{"bias": "none", "tie_word_embeddings": false, "learning_rate": 0.000986, "beta1": 0.9, "lr_head": 0.00661, "schedule": "wsd", "final_lr_fraction": 0.0, "max_seq_len": 2048, "max_steps": 5108}
Each number is 128 + 32 x the weight over its row's rms, rounded and kept within 0 to 255. Layers, rows and columns count from 0. Numbers have three digits each. The size before them is the row's rms in percent of the matrix's.

# layer 4 attention output, 384x384, rms 0.0312, rows 29-173, columns 288-383
103:172087170114070144096164138118096093098084121109120143095071088143198166088082093136093152107101082071107144146119150158059151139114069116090174159135209165089186113101062096180154107105203145112114138132124079105135124101113111086055216074158099183134131089149141098114095150168124159184
093:140125121140101110172138137105164144121081182139093069133160157194125117186103117127107177174130156086119196130109114121134133089165114129142058175073101103119131092137097186074162173078121116152102139139127185086124155150149195115099134073087153154105139080113227150127102077126216125149
102:107168136047142149191076149116149117139114074097082129081135110095163091160164107150147213174120161105191104123137111175144158086126092034095151104129127104187125129093164143139143151102129086164080102107089135125149096109134152114124130077167106195152154113142147167141122172145101135095
109:150130155117099096161176160155110183147107150120122076140104164105126133133138128134148109119109091103123144105115118057139088091112176127059129137114173098105162134118161107097094223109092131102087155083195183165094146075125095140129208080130159132190143148128116169128113100122128130161
099:118125131087162148175128116182116135135154130101129030126168098142096096112130157166093131197127120141129165168154136163149098131120109106071092115151098110172110121170161094158146084119170097140136099131118114170108116160160134152178106174144083155082099162113108095129075148159095086206
104:076169207088127092148142174147100110100073129147077089161177144141135148158175083137147169191125113064174099074107127081097134084070120107087200094083114105131193128180193185149095059116103111164163129085171084147144136078194159195097131062128150156121139107160153139166148143072162081108
101:112044105157100112174113157188153144114153115123108163173182114089067126086131154090079136120133119106118096107206195220210100083161143098080119174170155113195123083118163171114070173106106070144175133098049151128124157143085169098174144207130154158079091112101092103145132058221103077147
097:088153111146135116161155114115132127084091218109169130103155100173175141047131110151129135111132152120135156150109110103116096088162171136175111119155217101142087133160089077203105161068144105133154115082156156099138116150142110098142176076130090108152147194143158103076094102121127164212
098:101102136128085140150178183107132127170113098112105146124133102128135085115107154115100142145121074199126116155183114113209173153128162112128134118130097141101159160145170107120163097092149086114137110105113107188120111069137091131161141155089136147127130071082165130134092148127113133086
102:093140156120114149160115114120159133153114125140099109154125167132138132086160107202163172148125107188126143141150172128126089166124063157140100181095151105099176174118179112056142141184144168168079080111143123099148047139143111111148138119153107087084136155131158150152133201072113133068
100:138103087161077087158156094069133089116121138133158175148066115147152136142164141135093151101140134140082081176118122108115114151110057115119106144118137162117046169081155123163135097129140180106131105100141146107125131110072108086076115128147106126159117168106130125161061163101101126070
088:161181170142106088124164174118117139146099132152155055159177104111136155181171072125137122154141136095164069087123132099143127168137148110120095083131195118155143091123082117099135131044143088116142113170116119097151193130176131131092090173108114117105141079084161182134135154192170113138
110:127138120154134152145133117101121065135141165128114084169146141124112087130184182151087114147099157136168128140079108114131076078198135146201130129088135077135159139101161123158090201141108118185075116104140105096148151139218167131166115123159128099115172153138112159156131133133138095135
101:095118134123084128162104136177139184128099102135103087141110142093102123102139073141121122165187092122055149134123080120152111049179129170154200091141073106094132157166088105070194165111084188160087082130177108137123125151199116078108126060073083135110140092140161074139102132082113104148
101:115116092141066158104146113164134097133083123081146121119084167103170126109170145127122185143200199109079116138120158147195125106105108081140113114085111117137133120166138167111098088111150094109191108064183121197125065085210156197172100143154114132095128156160090117107126132172086087203
093:105174080167143121101119161095088114157172071138130133103167062135083111142090141060187204119138143120148077086103149156125099154098111064056156149169142105173189125085124103134108073139155189121194191081084135180086158131170168126124174194103154184122175098134063154153197100130145066110
103:150118082132165138087188150115089110138093132147087200148117149174137074117167214108130036073104124180116069136147138160140128220085140157100081178121178149188139109088124124172135067080171131107178143086147160153096128149126132127160106137123117121158164139090100164074115101154115074190
096:109150126156131165126100104167144096136062162076091172086123163131103125127019101137163108126149111142113160117129119081101115125134154099146124113070189140117152134167084100160149111070127152164122121149163097099156135211118084139116188111139106129150146044121091128157177120134123110186
099:115127088122139146129113046124109047077089064093158188052138084150095103136118115148107128133184103146179072148137171130108094096127111127184060132143205134155087158066113071159083143109114097156138085137147150117136149141156155095112156131174148166131162147102136200156120127174135136116
092:150126141166127106131170137133170102079155052122138139170144153112142140130184124136152121129155106175097103156041128105120146151071144147093151168131167109119167130171136148121075132192118110114132127098095145158123121156096114166116126104143115140185167138136176183090181121131158118077
110:111086109118119132154095108108138118170081150059101196114108142078084117084121137088120156145155111068126193130165096153089117088114094136150139078094106156163071101144165139154144192095108089175119099143083153130121076150108139148060179139164128123109128138074142169097152106189195111092
095:156161131102120101112174095075165120156145171092161070064063114130113118068103138145205150106096147136143122110161111070100095136125102127152146120104162191120122162152133148135099166119144138112138108149133123152102149131094136133179148122116125078130179068106175104130179133097129094140
102:133147121139182111143124160102136140176133106155154142059142088110056117150092163175144200134115221124105156104092122136079123065106133087110158097109155059153140164083140094142126113137147099150051133156167156157132145146182114125116137073120127176125130096125157101219134131147150157095
095:094118131098084131132180103118163131154078132139104095173100210148043125121189158113142123146119114098150142197101110106134118143069146147105092192137144110146157079074128098152091121071170155089087143084138140122156066130142086089102104190105110174116119093118075120084119149158133167099
106:123134150070119136131086111107126088096098088116121174146135108135067140157128134141136135112101085077124150137131073141127068163120111138075161070149068105110121064180108154102102141145124127165089133087143132127144164128110077134083123095131128096137149120146202169111163110157222084176
108:135115142106146187148137140162105086045122117182114219074190123184191151145113148146142192135131134173147109158126124164138120134115127121101119107131091155192119068145175096193173066136187141140176096075175143103183139158140139176133070199172096128112158128162151125131134122176100079115
106:116121127151135133087162163093122153152160133154129137139166105097144122132165144090139093141103133096060109131061068129135088163071068077216107117141171177082098125143106125080146115110070147169142146109080176125148103081109193078083126129129153081118132168143097141131114113106152148168
095:148192124134140120084141147187161182161197153104156123126156109174092133092171102158121120126118111085094146146098186131112191099091108121125162118100183138117027194165116123156141132106174150158158139194168114130133140142134085189057218070148185106136134136163089109118079124072205150188
114:099110122150062123183119057081216109171142152091105065137113101063075079097141153149083179121156139147105095100175154177206168144154071062160103139112111089164137107127100128084097129090155151148146133147133093146134119111182145215140104118154157134151155132112119140144143169184105068144
096:141120146083158130209103161149144183132109114080079068094094148136130131172084144171130173199134080103102118114175194107127170118131096108166131150118151108156178187115146125137157091132146108133165111150177177127128153104212137127142128129129165174140083152086124113102120110140136139154
101:136071150106107150110144066076124176116118096146157120089127129161129194136184117081177124101097079146056123108142111131066154105097098122114154112102108125064150100137100099119169097168154158144160162154136121141092118111100144164113114136131124110197099112073119056062129119170165118174
097:146113160148149128103140107209172132155114094172121117107149171107116091084055120147101074082188178138092119111169110151142118178170152120087164143239128138187168045140117136148193057117199100153128148074127063134136039162067111149125103153112084161179123087065179139108146152144098105136
120:142136144097105101092123117192122154093108090119126097099147107150144220154137077105164092148116137151091105127055154114133184085114117135098059128141148128151196134099131207092168144132183125110105132135122101119118080089127141164109115130100141156145175164150066110121065128145121140117
101:180115144118162171121167153169062079096090112131139175138091124140117103103120127108109099068144113110164076112142116119108140139127190136151102133125141133126162080082190118148092120086056113129147121154093158148119167146106122091117109164116129128065154124144126112074109146150111118095
098:117120129100194109119175157071089155135109152213160147169121138112074153174160181114149135114073122142137140106150138160143149130078150112112162145147092119115148168098152159087142147182098129115114113156131122174093118154141121154131084122157165143171139175092090161180117106099122113127
088:099159161091140154096149097146191127144084142050148100111074156181122079175118144132142135183096209105126072171122121130123165133140099139179104118131162117097170108089149101131120078175151161135147103093082113086138063147126161142176136123162083110082112092124120111111117120116118131120
113:150090041169126103177140117051081148142096164089167189163152050161125127166175154069115116106157116146181115150067102109143047154098117093102137170111134143136091141123171082138136123136109189145157122122206140158083100120230108148183077094091111126117091152185077094151115079113059112126
099:096116109118213113086159082105129089144126140133169117068151143110148159093124160092118116092172088168174115170156147091184126207165127144183095207109117096140088099095178059157155111155070166152161169120088118070128148112110114074115034150149105102110095114174121122116140162065117080081
113:125128116131146149095153112148124125115087147162147132143129175162130131167172126185152086159116093119193156161133063101091113133106165130127111186135068141143115084101157067144162140161085125093140101063160172125163146110122198120117091146171089149161158133128118072114126114163103123109
095:093149133126110063113157073107157175138134167163183128107150127165131139166115152147161127107140196149142174166105089097100122135146125156116069110170156147094088083109150076133168149179131131142096106119169113114106006146022093149081125099106087104155126097170151090076141150136113104064
096:154062127114122090139093141123144131121174125181115097109155192146137185113105098204073155136085113153192065215064099186158113061102140186141065159093089171120132147035188134043129064130126146112076131086138032119135130110206114094158039053139147088143116142149136049236090170086070075109
098:151192127149161121169165132139148187138144159200114091174096134132130136101153100176087104100076131132141158078145143137122153168110144114184110085115112117135136079171080169128099097089163142151136094118168155121122145175157127176120105093119178195139067097079116071155214076140118135121
088:125167172144135151168159089135137139197095174088153097142121127156144136115160136103138133104144131138071184117175144152156135214144087092144063177105163172101133113089114110175196118134128133155140172151114143144117162112149117145131142094131138077155126173048162111129079114116105131184
107:118107115116135134156048126120085066101145129177111126136109118144159079084104137083116122122134187140117148102139136133107086130113082090129191123139162061096191081131152124115174134143158145207115128095115115139115081125159159180193144142160072156182105126140138143113177128135108187121
113:146132107084130123126102132158099095138169129174153103103100075117223101136111161158111097080116138143128088117140131143082093150108113128095135160156133142151128059084109134168118072163129103119176147102093141116117143123130154167130090172123113118119121148098093128101171157136130109078
102:089102127160120145146105134136175128177156119165114109189146144092145048130091139120137143098136165139148113114083142115109099085095144150189064058117180181193073077149115193171133149098112130160125075116092124104174134160133165082069136109151129100093132146112135137161097126151145127124
099:140093133148111108099108138025155121127084093140150163098110151100152127140158129203099195149133110096095109091129148174113063199148131113162154112156104080103108192114164094130088099105094049134164135142148163142134160142129158111139161164100134122134121149084145127180130082133085132189
102:135173205086067133121062184144147135158087084152106125137146190095140166123100096188154154174143142104110105153112111141161176117104131176169134132151148126201184118129121141132121111124120134102089145133080118152150079158119130089111100087139088133093159205100160167093084135137130111088
090:173150151164068128164102129117125060142117065183165136080108102128145184106097153118090183089109161134083137146151114107157125142146174116092068127120230168151070161156134150171169086087153133101140154111191109153105079088090101137135134098095088103148143150128079086078106134129094122108
105:132091106131139124085084102152160134114074123152100134067114133155086153128095175103164147155141156173044121076137113137144154122117214104088146113119108089166122139158086181147095198100132073132121124135142153132118146156137107108158143137119147149124155162099102161117064150163174133083
097:100120165101100146161046146076114104189111126116087096114119082130059116139080163103141125127141132131197110115155089145123129255128081079141148133103121177196107120204153111142144120073154116077155138173095159170121141135110119147097086162101088116100053092152125115070200164152098063149
099:155086088147149152091173113153087118119106088145153132077112178118101141152141153088130127086176157146128076148144173115111159189082064114146125086112062152192058164155121062155070076099171177109147108147151124167101162123154122139123075105110096154097073140169013066161112124122136074125
100:193086134178171110106147159151105126134154135161152185124136110134174181117117155103146093067196131130119099121084117115083128123092149139094129118067128149098142121091118152087125180135144151122122143130101113125095144179173151205121144140096088092164157062145093078160135088075125120156
103:066191132061092163181077143120187194119066077113106133071058198149107142175037126134143169133102100157124083133069103104078135165125101143131032168058142152094156156095135094152128071133112135111063180142158131095190145069194145108137133049150101151108109155142114154150100144115136165106
101:121134129093142160177145142145122090131112147066086105142137175124154122098111094155132141108169142126155119168134118135110149070100130126112167148117120143139122131133125152142074160174108087132129178093126112142178136130150089102140098096175160198129095140185100133127120110141170128135
091:116084145082085141162084150148120131133205103103082143110183137119120119145119052156080183133085139110152170112162171170146046148103068126170103159114146137088107135107200105154161089123129117120114152104077106169124157106125125089157110098129128124070060168132106112135116127174105084135
103:163111145127127145067190079123113149098175158130187186079184149140128093132128189135142149097192127117170149143123123152134090088131127091186131129138135190157125156177159113161133109103149059120165148155079103112142148154152149079122169111165091163097109118188081130126134169114145081124
100:143163131100135124135085090160164128193138131081134128134092123121088114108165035091051148151168065132194109126156126086196131163115098156131072197109167161138117171145125161126105157144078108134121154166111145151136180094090121138056138067149212047147144160103132157098132189087154142176
102:123137137103129134118074111128132121081165102071126180089167135131158141099137103096080169159161200152119141121157165159095139122137137122087090140165139145183095101128092188153136098089199136164156071086062118104131149181108145146158138169149070176050125090073140132061127125234112113155
108:131106116078085081147046154154131142152128161156082126147136179103087120131098105166114079170132174116123151156087134082057076125069034144043140119071126092143141120105091081126105111199137147160149131070118111152126147114111127138094114111133146126153122154167098114168201138117128110076
095:121082173125048144124110175098118130160163160158104132184107146126153110131133161158144083133097162097093097094150160136150161087134088131120151111103112090146057086147125121124086159058057074134148142116068191082108122131090157140175118168093113088141147123105181134097158055110175132094
088:099160133139100124167144118157165116128149122186092158105121124097148127211132118191139179125077200108110133077131164155119098142118129101108090113107107101148103083140066110137126103129173137147146154085141141150134141115091167086100100118166174118150128108120149153158167144080162122124
107:164113142184128140110169094147117118102104123112164122177101135116137132069129175104127131106170092053032180118116123117096109132127118136173138037200147090072172136123095141117164157111157129154119081171161140132134095150154103104051135105097138109132127069126171159181080150103161188191
104:148088164123086158072133089107128083126137108142111099131118075124103118063121127126144145091140163193133116129083149157216184116061129041159203080125156168120138182195153133142151108155170099140136151148107094137103110087185103203172071120124148127105098203193134099123146147122078152068
097:109161133127127125155126137127145153146166132145096157208056145124139114171156092106100156091143101125088165098149141144116187128127143121123153146082065111112082147161113160094108095099115134084150087129143161173139139124152099203154052178128192147122075163082146157147127111139129123071
092:140113109130145063149110126094096120116098184101145110124078114155131194104091095142120144097080137155114145123139111111120127166061122100103143122094076153103074165129131103123112106138047113122113089145207128155103191138074058109096093120148147114149104069128152114166116124058105133134
095:143137092150078094067171130121084101140141118096108063142062100126081137123142160101122150096098071152155096119119148095063092058082134187140094168096101118093119080109099077186140124132125067148167118106134154163086122139127149218108189154127153189236120145154114172140175113160074136134
098:108195104114122135112091181085119054118141119169091073185092111114190053225093134109126196077136154162168116102167083129152119141112107081138127141154144114152120153139107166105197115125145144103090106113130143140096089137137169084149094145119099152055108126092127162109090140169081135077
095:174097133111100103103114133186153126156119154120127169114154159142126078095097164188162057157132087160155141183121143130065157121155089145159052142109127116101133151119115110186188126136154175112075131147186162077145106120131179111072185105104132125145179117157120094072079147106166109149
095:085100081121141122042128118136170117143110176182123103082112120123093063123169129070104126136143195088187150110188140131131132139149118065152104125147152133175099158129111172101096104115143103121123075135075146102144193152175195050150126113141114117093155127103136198137121159166163140085
096:130149126104130126096142195074153170137107126148148185117089162168068090126119135113138107155100121112170097058169123171142094125131163105073176078131111180187091118161133138120128112050112092121214145122155140119084138113152118139133154163096156148121091151075068117131108118157169165167
095:160111093146098177128097156066190148152125082129151185042137120099124081133115198126136118119128131061092133110120114132153120110128093160145107067146149113080112167130108155106128130128113150139183104116104153157144234083206192114166138090104176036112101214092104160172126108157140126167
097:123111142129138150153114142207120145084193102128119172122076162090113048084115074117110141111144131158139117186112133120113144089122128220115107151129086128118111149162146122096127104154093143158127121089141112135134071137132079103121164117157082105152114172153134128108120130126105153148
103:130069096134156085115159105054144151114074147105173150089102084169139143157133184079164087120129103091164157081173116182070092107151158154155174072133112072095109122131086086137149154173122103123152148094171137172112185155058153127053207205089200185075122042130158142133154058193194177114
094:165129133114109140142173138092125146170119112181140113174126143186095142143093175091135109120062115144131170177102129152125079088111172141100111128092123146190199108125101181105117150091181158160134158095190100139136126170121119154135082152136161149125175159133128137138110151117122150144
097:107137132171144140085183150110108151132122127146113155067095150175099106070103181130168179141106128155107111161111112135142088105116140155143122141114193135169080084098096122110099112103144136139173073067111134113142069171103173159146128184125057141184125148115152082098164081174098131156
098:077142113184128128099102093074150160092164115113142127195121162106150111099155048107091082159146115146159133139111162075141156134132089135103107173105161079093178190084161110121074100164118120141071151128140118120144132132164123103164163053109100088133102136117172142163131116069137144146
092:141209117108086077184080167106202173153164126096114092078120136135099137112143101155134119174090165129126135084113125081137103101176169116140155081134115105105155151097148167151119135158163150119108095160132088139103056107114126125167167086130121140134142154170160100145135128110126151073
103:084129078153117095117090098129136073118117095130144175173127196086098070032125165092097112098143148132144131174205099125134113105124102151073102137133092119136069107133126177131114178065034117146106111145133156165155093143198105116150098071106088177137093110135145153136106130121113097123
093:117097130104135123130142146149139139100102174155125107131075128172157108172130150132171161132079147181121085145157148106145116080100153122164068150163115121096160131118034132093095149119128127095134134107159113164156120120184170113190131151129163159127125067163106110089112100187116127184
087:161141106130110131087139127089147133161108137148111108081123125191103139168129100170108079152125169118130072116145121115135162129091092135088151144158072060145100063063142140084149159129132145075139079108086139126168092117107151139161069114181094158156106055080145135142097143180125103084
099:140173116137093153177123152133131117158134135152128133098159140106120088139140146100189195128106125107153127152141125063159187078118123119199078197167130164058061144170106153166159123145054107108099156130079144132133176035121138148172186066106152123129124186192140153089153183144145120169
104:096084155183201089106215092048072163120088155181158097136103089206115078164135168130176159116080111152165138101125138149099126145136153175145165090178083139153067111199113113124177131124144163092134103143156105115151108178116050117117103167098136153086076088136132104172132103148124093163
096:173144127152115077127153155070138137149081161096144046110111109171136135135069058091111105107123165174107130108154076159119116164148149143147077123107086090155174140173156134135165085124138135146129102080127119132092094115100143071140096137077104099092091094088213102131160115129097176123
106:157141079151118128146133096090101115091076125105169231135148137141134120103159172096101156097159109171151129166155126079145127108124099161124099156093159183069124115117111105100113138185142155150090145144169134155102102133151090123130102135082174167144114095143136179098152132118123072136
105:065148123134107157145073170084144184099072145101102121178126138194167177137111092133129126140111084086160173096139101133131138082162117132175081111124130121144087122144156140173151126096084116139099150189144116112176114134123073101100116124151136142105097083191152073170086147128127115167
103:105168119145125071102078159114141101117190128133090112118115174117131064166116129127093087152179165156139137126146129124145097093093128094098113175114225105133176020119155140193178128074193139158139178066157139124116085085113186171125131134102121177158140087173104161099155093193135158121
103:099141163105127112146118142127128092116119122149171134078153123068112093109069179156174232119118125142065180149032125104117103116107107125131172131129133133098181098112130100141158078136168150120103162112156079084107090094130115097111109070160111070113089071109068106168107136085115098091
112:156182055155164116122169066064136151093130178137179153084079111067163117158164152118127161084167130113134133138114132109109098115125161088157097095151151108109202129063134115185146149125144130129160105117130110145085065118135152133180127126094150164145114138143105125151162082135078173124
096:164125128138159142089159158126145124115152127189115137164177143150118103092124101151144120103149103117154095109140138111124136139089120142131089103085156114136194122141142109156133088166110121143189178111183168108143210139121143129121177153124176079119118137181072145066180093088096098131
096:141148153117156142147151182124110151108089101109119145096088087146167175190128124190108137122084094122219137098128126098132140108155124184173176127144121113098160114099184139145155220183076141152101137130124121070135133131123097093133162135148178093168117109134111174113167114090136156150
091:136171148096117096156127135185087079107102084182110211164140123184123174142103170087140164132136128111143173117158159145116113167155106086133120140080151114155109152124136106175150132128137113119108194137131147111142086129126127109166139141098144106112131079119142172132147134147150081134
092:081149188163173073147200135125147105148177167175122108166149139137147175157125118138110127128134100108118139179121106143145129147065073168162109114129118117129160128148126085126078105188123155146124104169157133120134126117141196180120148148082154117170087183143140170175133102085141116145
093:089126135097100152144105090155181135119151128140081136153197190111149149092099135137164080123110152171213140143111165130112114075152144163108064130175118146123116079081164150160181127122110129117179116110130150051185177189047084143152167145198155130123184145111138135161118134123090156147
103:112123116162175120098106094093087062089134148065137194117071101134159080118163089122092197095129149160140156174150146134088181142104097133093072107114164167087147103139115088174154099144155108140169151168116061099173187122114163144107126111138181110136169185136080160122125190137162127138
092:111107156113117107140110141203111141094164128088127091111194091150091136101111073180095100114113137079082141148137172151115153172113182137140130110123125084122166122139098163115169136109094103129111108149119103149102109152144134155141103110144098130149147131090102102131087135132167085133
094:127141124153118117094124104087078117158143154094113105139154153147111139126071114124145159139123151129101137090113109105098068195101086091115143097088144141075069170180178098102067071174136161122209140109167168106102124115139097140075180137094136080199089215139090104115146151039143138214
100:119153144090115192179116067171124142149130128169120127049158178154150136087075156147131153146136168121125134095139158124102172139106126122153096154146059060118111100167107159116130146066064064139067086152065136136162180156110153068112120066107148131092088126158152116094120120107199156118
104:152077092115136182148144140139126128144097121155155158167149117126146139155174142138140140127179070112159114145144210120112125149144129178150159125118108130162067149081161095121090128097124124152141135168049156147157226132083185099138116097169114155092119172129072157092080143115150148098
102:146133147134167162095100101059157099108138065194174138141096101110160203127116133126120136072103104152136137119107137108166142172178152145122133103144189119086157126154119114136158087117125138094075119135107121141142143048224138097127130109108104059103075160151155183132074194141125127103
105:125133116138148144091130104090102109091171144119105150121185135138147105079142139149163081120122150101106133145104171144108143128107112125130070115120171153101042106088140164122045208066105102086097159109121105112140155114060145159105137094116150106137134095166123113148135099107185144128
096:140141146119151118139169110134067142126034140120156066173091150121116155121167101129129132135160135132170123122128086106140069117101155123071179117076144122121129083132165122131044145099125175141118117066133115105162087189163174152144153162116155111154164062134178122186161075102137126112
105:151161166124192168123138142157130138129144106166135104174105097166085151094101092126170163127114181111118135143110129163167155077110119169156086172077130139107092089086125128109119173135096105121091126127090107086134141101099136085152097073128105110149098107145124139129134124073108182131
096:172138080142094121127134106103158148138070074105098142171093129132118186146131046125116114130173066089201172080129131126165204132122149148150189088165031177104175137185134147082142151143103075078092135147125140126107152072144077141079081159114128140112142111170164083103131120126127147150
096:115172111129142109156080138153157134173132072106106092139060136099099108099199089154107121174096112147088089161145091139058144201135099128118075145049087079118161092128091153206108080096152120150146149111137116115135161108129096160099095118114152142143163124141125135118192137124142159087
104:066105116124135127153111121044118104084099112113131163104040124063198107153122118109113074109188157156128206155105090131160106131126104135088113139107102122109097143113086116069096062114163161168121144115071042156154059121104088134183092128127055122126118116189115136138129180118074115147
105:116156090137156158103113112050141066118113152134105082128111170147147131127094067097155136123119127110065125113099112114120170141101154118117170135095205109118166133164097130142174088132178106177151150183127061065133118188101029132125170095158198143134124060196156119086124118087120124138
100:120099139140156141130107124090148104106143145106176126137082114098159184130188158102148162184095098149131128146061134133114200127112097130103072105170158150144128115107096156144119122171165148114119149166093099139100091098082155213129119120097122124146182085136085112133129110106117109100
098:159095094106165125068130058116122079076131148113169139124150089088156111133117188120109050114115176127177137132158123179149114133118108116122109129137073133180153139114114183168109107111123108148175105130104153136146187210143188127151173186145138143109171157117119120105167069126140098091
097:063093141063106167154104171128183164174136129075104128136177140116079108125088147137079121162105111099061157132123129117137172154176092119144158038165136153164088122173148096176160053127179123117177122134103105122152165104148120146095122144112091080130116145186147150128181144103161104180
107:139040154117151138134097103155072092098148151108157186141141171099123112139108208129132143101138160221107132155136132116165080130130123153106091145114180127099154137122154093148128100166107132098180101075099123140152133124123164127219110102155078145094195102154118146100156117167059140126
094:100199148093153126164123166140128166134072148145088102142108133177129114118094086065090124164148085162122107134139177152102161071190102132182121141121113134122129121139101126167105141120179035144115132155098119088150157098080199123061171111122144129139172125142173124107123106166143096062
100:156105194133169118118150133112096118128160132145190108144164141126110231082190090114091110133130152135159133127131128125205182162123142110118181139141160129125154100160161152089108186140160155088114166148065084155078122103157110125142116122083082138102118057164137121050109169130104121089
115:128078104156173147158106124133148079084119155096139196137149125115181101128144143147113126133170140102142122111137055112135115093119136165106079087149129122070134127177144126111145197143084081147095103174145130102101108164129098118109120121105157107165177087143148146117098162093202141108
097:119171168146093114079146120148134166127188064142181138129150143150096094189142085157141138097112167078183158102135122130114129049155132193153116117095130117126134121163141218165142171135146113198063145164116121121109135124093121126142120070092158115106153148122236193125125106107179130111
103:084137114155119087104117110111177186168115115105119082166086048143119170107132128125175171184060140129136175193090084109134070170161081131127104160154128173113109084086148063125115117110110152122121170116087122138152109162106178130162125139115083102157134088162115103122121146093150135144
095:162080167129088099118106188124116120140190101081101141109063115133087111109074045099132110092082152143129114154158160112160123118138094124105169179148118176124126120140124118136104173119129089125153155161130088080079094146140075192114146139071137146139163124137135103179088158104078140114
099:127158135108069126191135149040135147177162221169121073170091121138150119196114094118151113157068133118093222090160104145129165098212110102114106113114127089147148132178085209154110118108144088127095131124129094127144111167138102133141134137156149107125181138119150069076079180192169071073
105:139124133103128128126124142125154148194136096160098061152127138167058118121096209085135103094121154099091195091121102108123113181122090137054127100087116100119096140210185129145144106131119070137118062103152124186089050119146104176173140187086077137180157115134182073097156164149117116144
115:152074129122144078138187150140115128146155093140156144122154057134087113123117140138161117103101155199117096133116149143134134144156174134131116159132153148168119117096130112128103117179074123116126168185058190165071152128042114076176136158111104159087086119119148157095155101083052189083
103:110108122112137135156106134146143125145098086143097102177142113120044078100131199139110081136074163132112127140117123137123149121142126126094142102112162083100124164142160100142117202177137066154143119162128099083148065189121119213123207154148110171088116106140115093111160103160164127200
095:110144196131095112151121188147141128132105090147135122101152182142164143154135109149167177177144119077166189091055130143114088102088074155108119105117104177193139122136133151084134166128146115147153115137156111122092092200126099125039163125089170112132166035114143067190199127137177156140
101:141144106148102127137116115118147140113099073168128095115156135150113115175160128108097124134103151123090092137171149135168115150145115168099162114123123148141149118160146154157121157134169185173135154074047152127120147112142146084133157169112079159100110133113121135021100137193123127118
101:181173122148119125152101142134150151102164187174135121169137074090100075149135137109171156078126119167152153082094135135137170087175125122165113110079135165103101152161163133160159175125099134142163138201170129104125144091070086160123187174088189070149081154146120112127153116110144166127
100:148127105126172126135146103071159130146136132098154144079144090093113088133132064095122169135137076205163075222142146124088184100158102230232087127122089136091065152209128088093125087164090146084079156180144121146119149125157102186107060110094127119049097179138157127109067157101126088103
091:133127084138160071153148125117090143130152194173157137219175153146066123145132151102181108114142123167166166089045135123142129040087140170081108135171117082123158073149083113140094139167117144103131161126146137090135144096126168156111101115111164110151145141202104104140132108126101110075
108:184135120155132084128142121140114185173145129121151123136131137124052083073126127095088158128111169049163123151156107117099072130150101096137081101106164195141046090070100112105087104096124189099132157085111158159076140116180212121077081109098124108079122106103089110127148156222208101066
094:143099127084137165143111136194139104121072118128144199083125189139115179156131170144112201126172091105144164065112132147143134102171158161179099125161097131133068153137151174120098181108074142122143150125101133105152164118116171109135140073115133158091141123073100163175082152089166122167
100:112120141142115157119156122195094129105133159134139142172120109103091115025149071117158135159116127173165042167125171144169145151140119128127117163156139164173072140158138129153108130069132119125118102136099113107152137102068117185147149121129118198100139116184090132081106211147096130170
112:121162058141154128068172121106111085129085102171159151092103113088098120111086168081130117102148169067135145090120135114113155125088090117083069130159156130100135104133100143161164109121130153123089117141128117138132124088116166136073115115123124121152155128153095161166083169174147165131
096:084186118163098122118115144200164167112143158123099097163117157104109079112105115116124121117135177111154165118084064123076159185065130131071126051106181151085091109171137096159145134135075176107138094132161136077143155149080123099048165106129154110143135072154117126101168093154174110137
107:101079200139072183086115124169174118130163094120104153155165160150080135114129202146180105157142107182120132120070194173121125121112142141124106142101126073164125148126132139115046114091174094202129123095086113123122133138136128107150125116120167088127168113153086177136177112133144106085
100:153121105115132133166109120188097094098124094123126119147137135126187140065119118086144105110130125124113140158077095154087092103158085107052157140126130119059218086160102074128128120224193108163147138128090083067148104172128106169093217133138180151137141167095141107075097148125126087112
099:128167111179151156099145113145164120139181125181104113065168126121153109111135120159136069090169092157078106119070146153092123166098125056107129192154132172110179144079112101103122078162182122125158133130101153108170096173174098163165138111142109139182164117087098083173134082111052138196
100:114121059136217144144127102138088099103175101112132117076126106071115168114127155133138133153136077144164039177142100118176159129158119098134108126151140145128106135116172168091105145090130143118110118176117136153144115100145118113117119094114133058070027170143051184131076137133109118154
093:128120124057141135068100121136086098179125070167068133120142137169122122149117177131176123146086114144148114152104128168144092183107150134226073145057149106116181152065143125106117123124116144124086126116161104082169087146131132098173150113143142132110133105107198136163206134121099192099
099:146093147160127121154136050108123101118124155093173122096120146122160101091176149103127149090133066124171141103073106120157121087177154111097110140146167124138210113061170117119112161075094111092182144091102149100167157084158119109141097154126110090122173138148158100166159114163117137113
099:093113138152143123100181132146110130123096163079136081101133175118109170142058116154173175131179139111095200087108164172098100122138127177147157127128108091134106178167141131145092106075114120133099072100207163161205091144155150047121134135173172130143119141110163159184123072052158170172
105:111114145122100155122102157174164114175133065126108089130087150158099101069155112096186092124120057123093109165095133065161132093124188107134112087140157139111172136088129154142114190156095085159093082069153148140158059111157108132142101079152123080139144102049154145115126095088117167130
098:083102128164155070158075129157172131145160106130155120134117147052114123091146136138069189106147124115064153145131115111153113201143087107152178084157130098052107150130158132085140146105155097142106075129119127148099108144115170102151217151089079101137142112119157113116129105099121159186
095:183123102103166142076116088158085100103222149132126180111171139087120066078127138159080128068128140188162122097108149137133148114163171142113178130184188106173113129165209170149130124084128107192127131128128113102152121130162138157146134122124132115147149091139121164111140144108150183163
098:100122142116088100098122113136164142099058203104111066123104100101185140131112119138107105144058178190100109093142072162150110150178141125085128087127102132164128135179144085127144079166141160166105065126181140159160166173117126105156108137134126150151153137102180110139165143122105095076
097:134157141180128142153103132128155125082168170100097124120130077132103118102136128117107123149081095211148080160134158120095076173104089125109151197098134140114066130058217042148156051129153126102152146162195119138123098127182160188176070141144093118137041109127035139149129101092082114167
101:109115143162176112115123119118134108152150142166158102167161088125120051079080174171124125129183077158134153122036115120139172108123103209196175064116106113070119189187103100154173140141123065168132151173138112075123119132105137155077219120111177125124183163176125100088110085055178104127
103:134157057121170137095124135109140159133144126165149121098209152106130100109139172171155114087193149091145108124090082131140139095101073106141124117113101121169132141116098181108104125111157091139116072089133132143173129127141164167132180129155167138146141120140154158137152106122134062087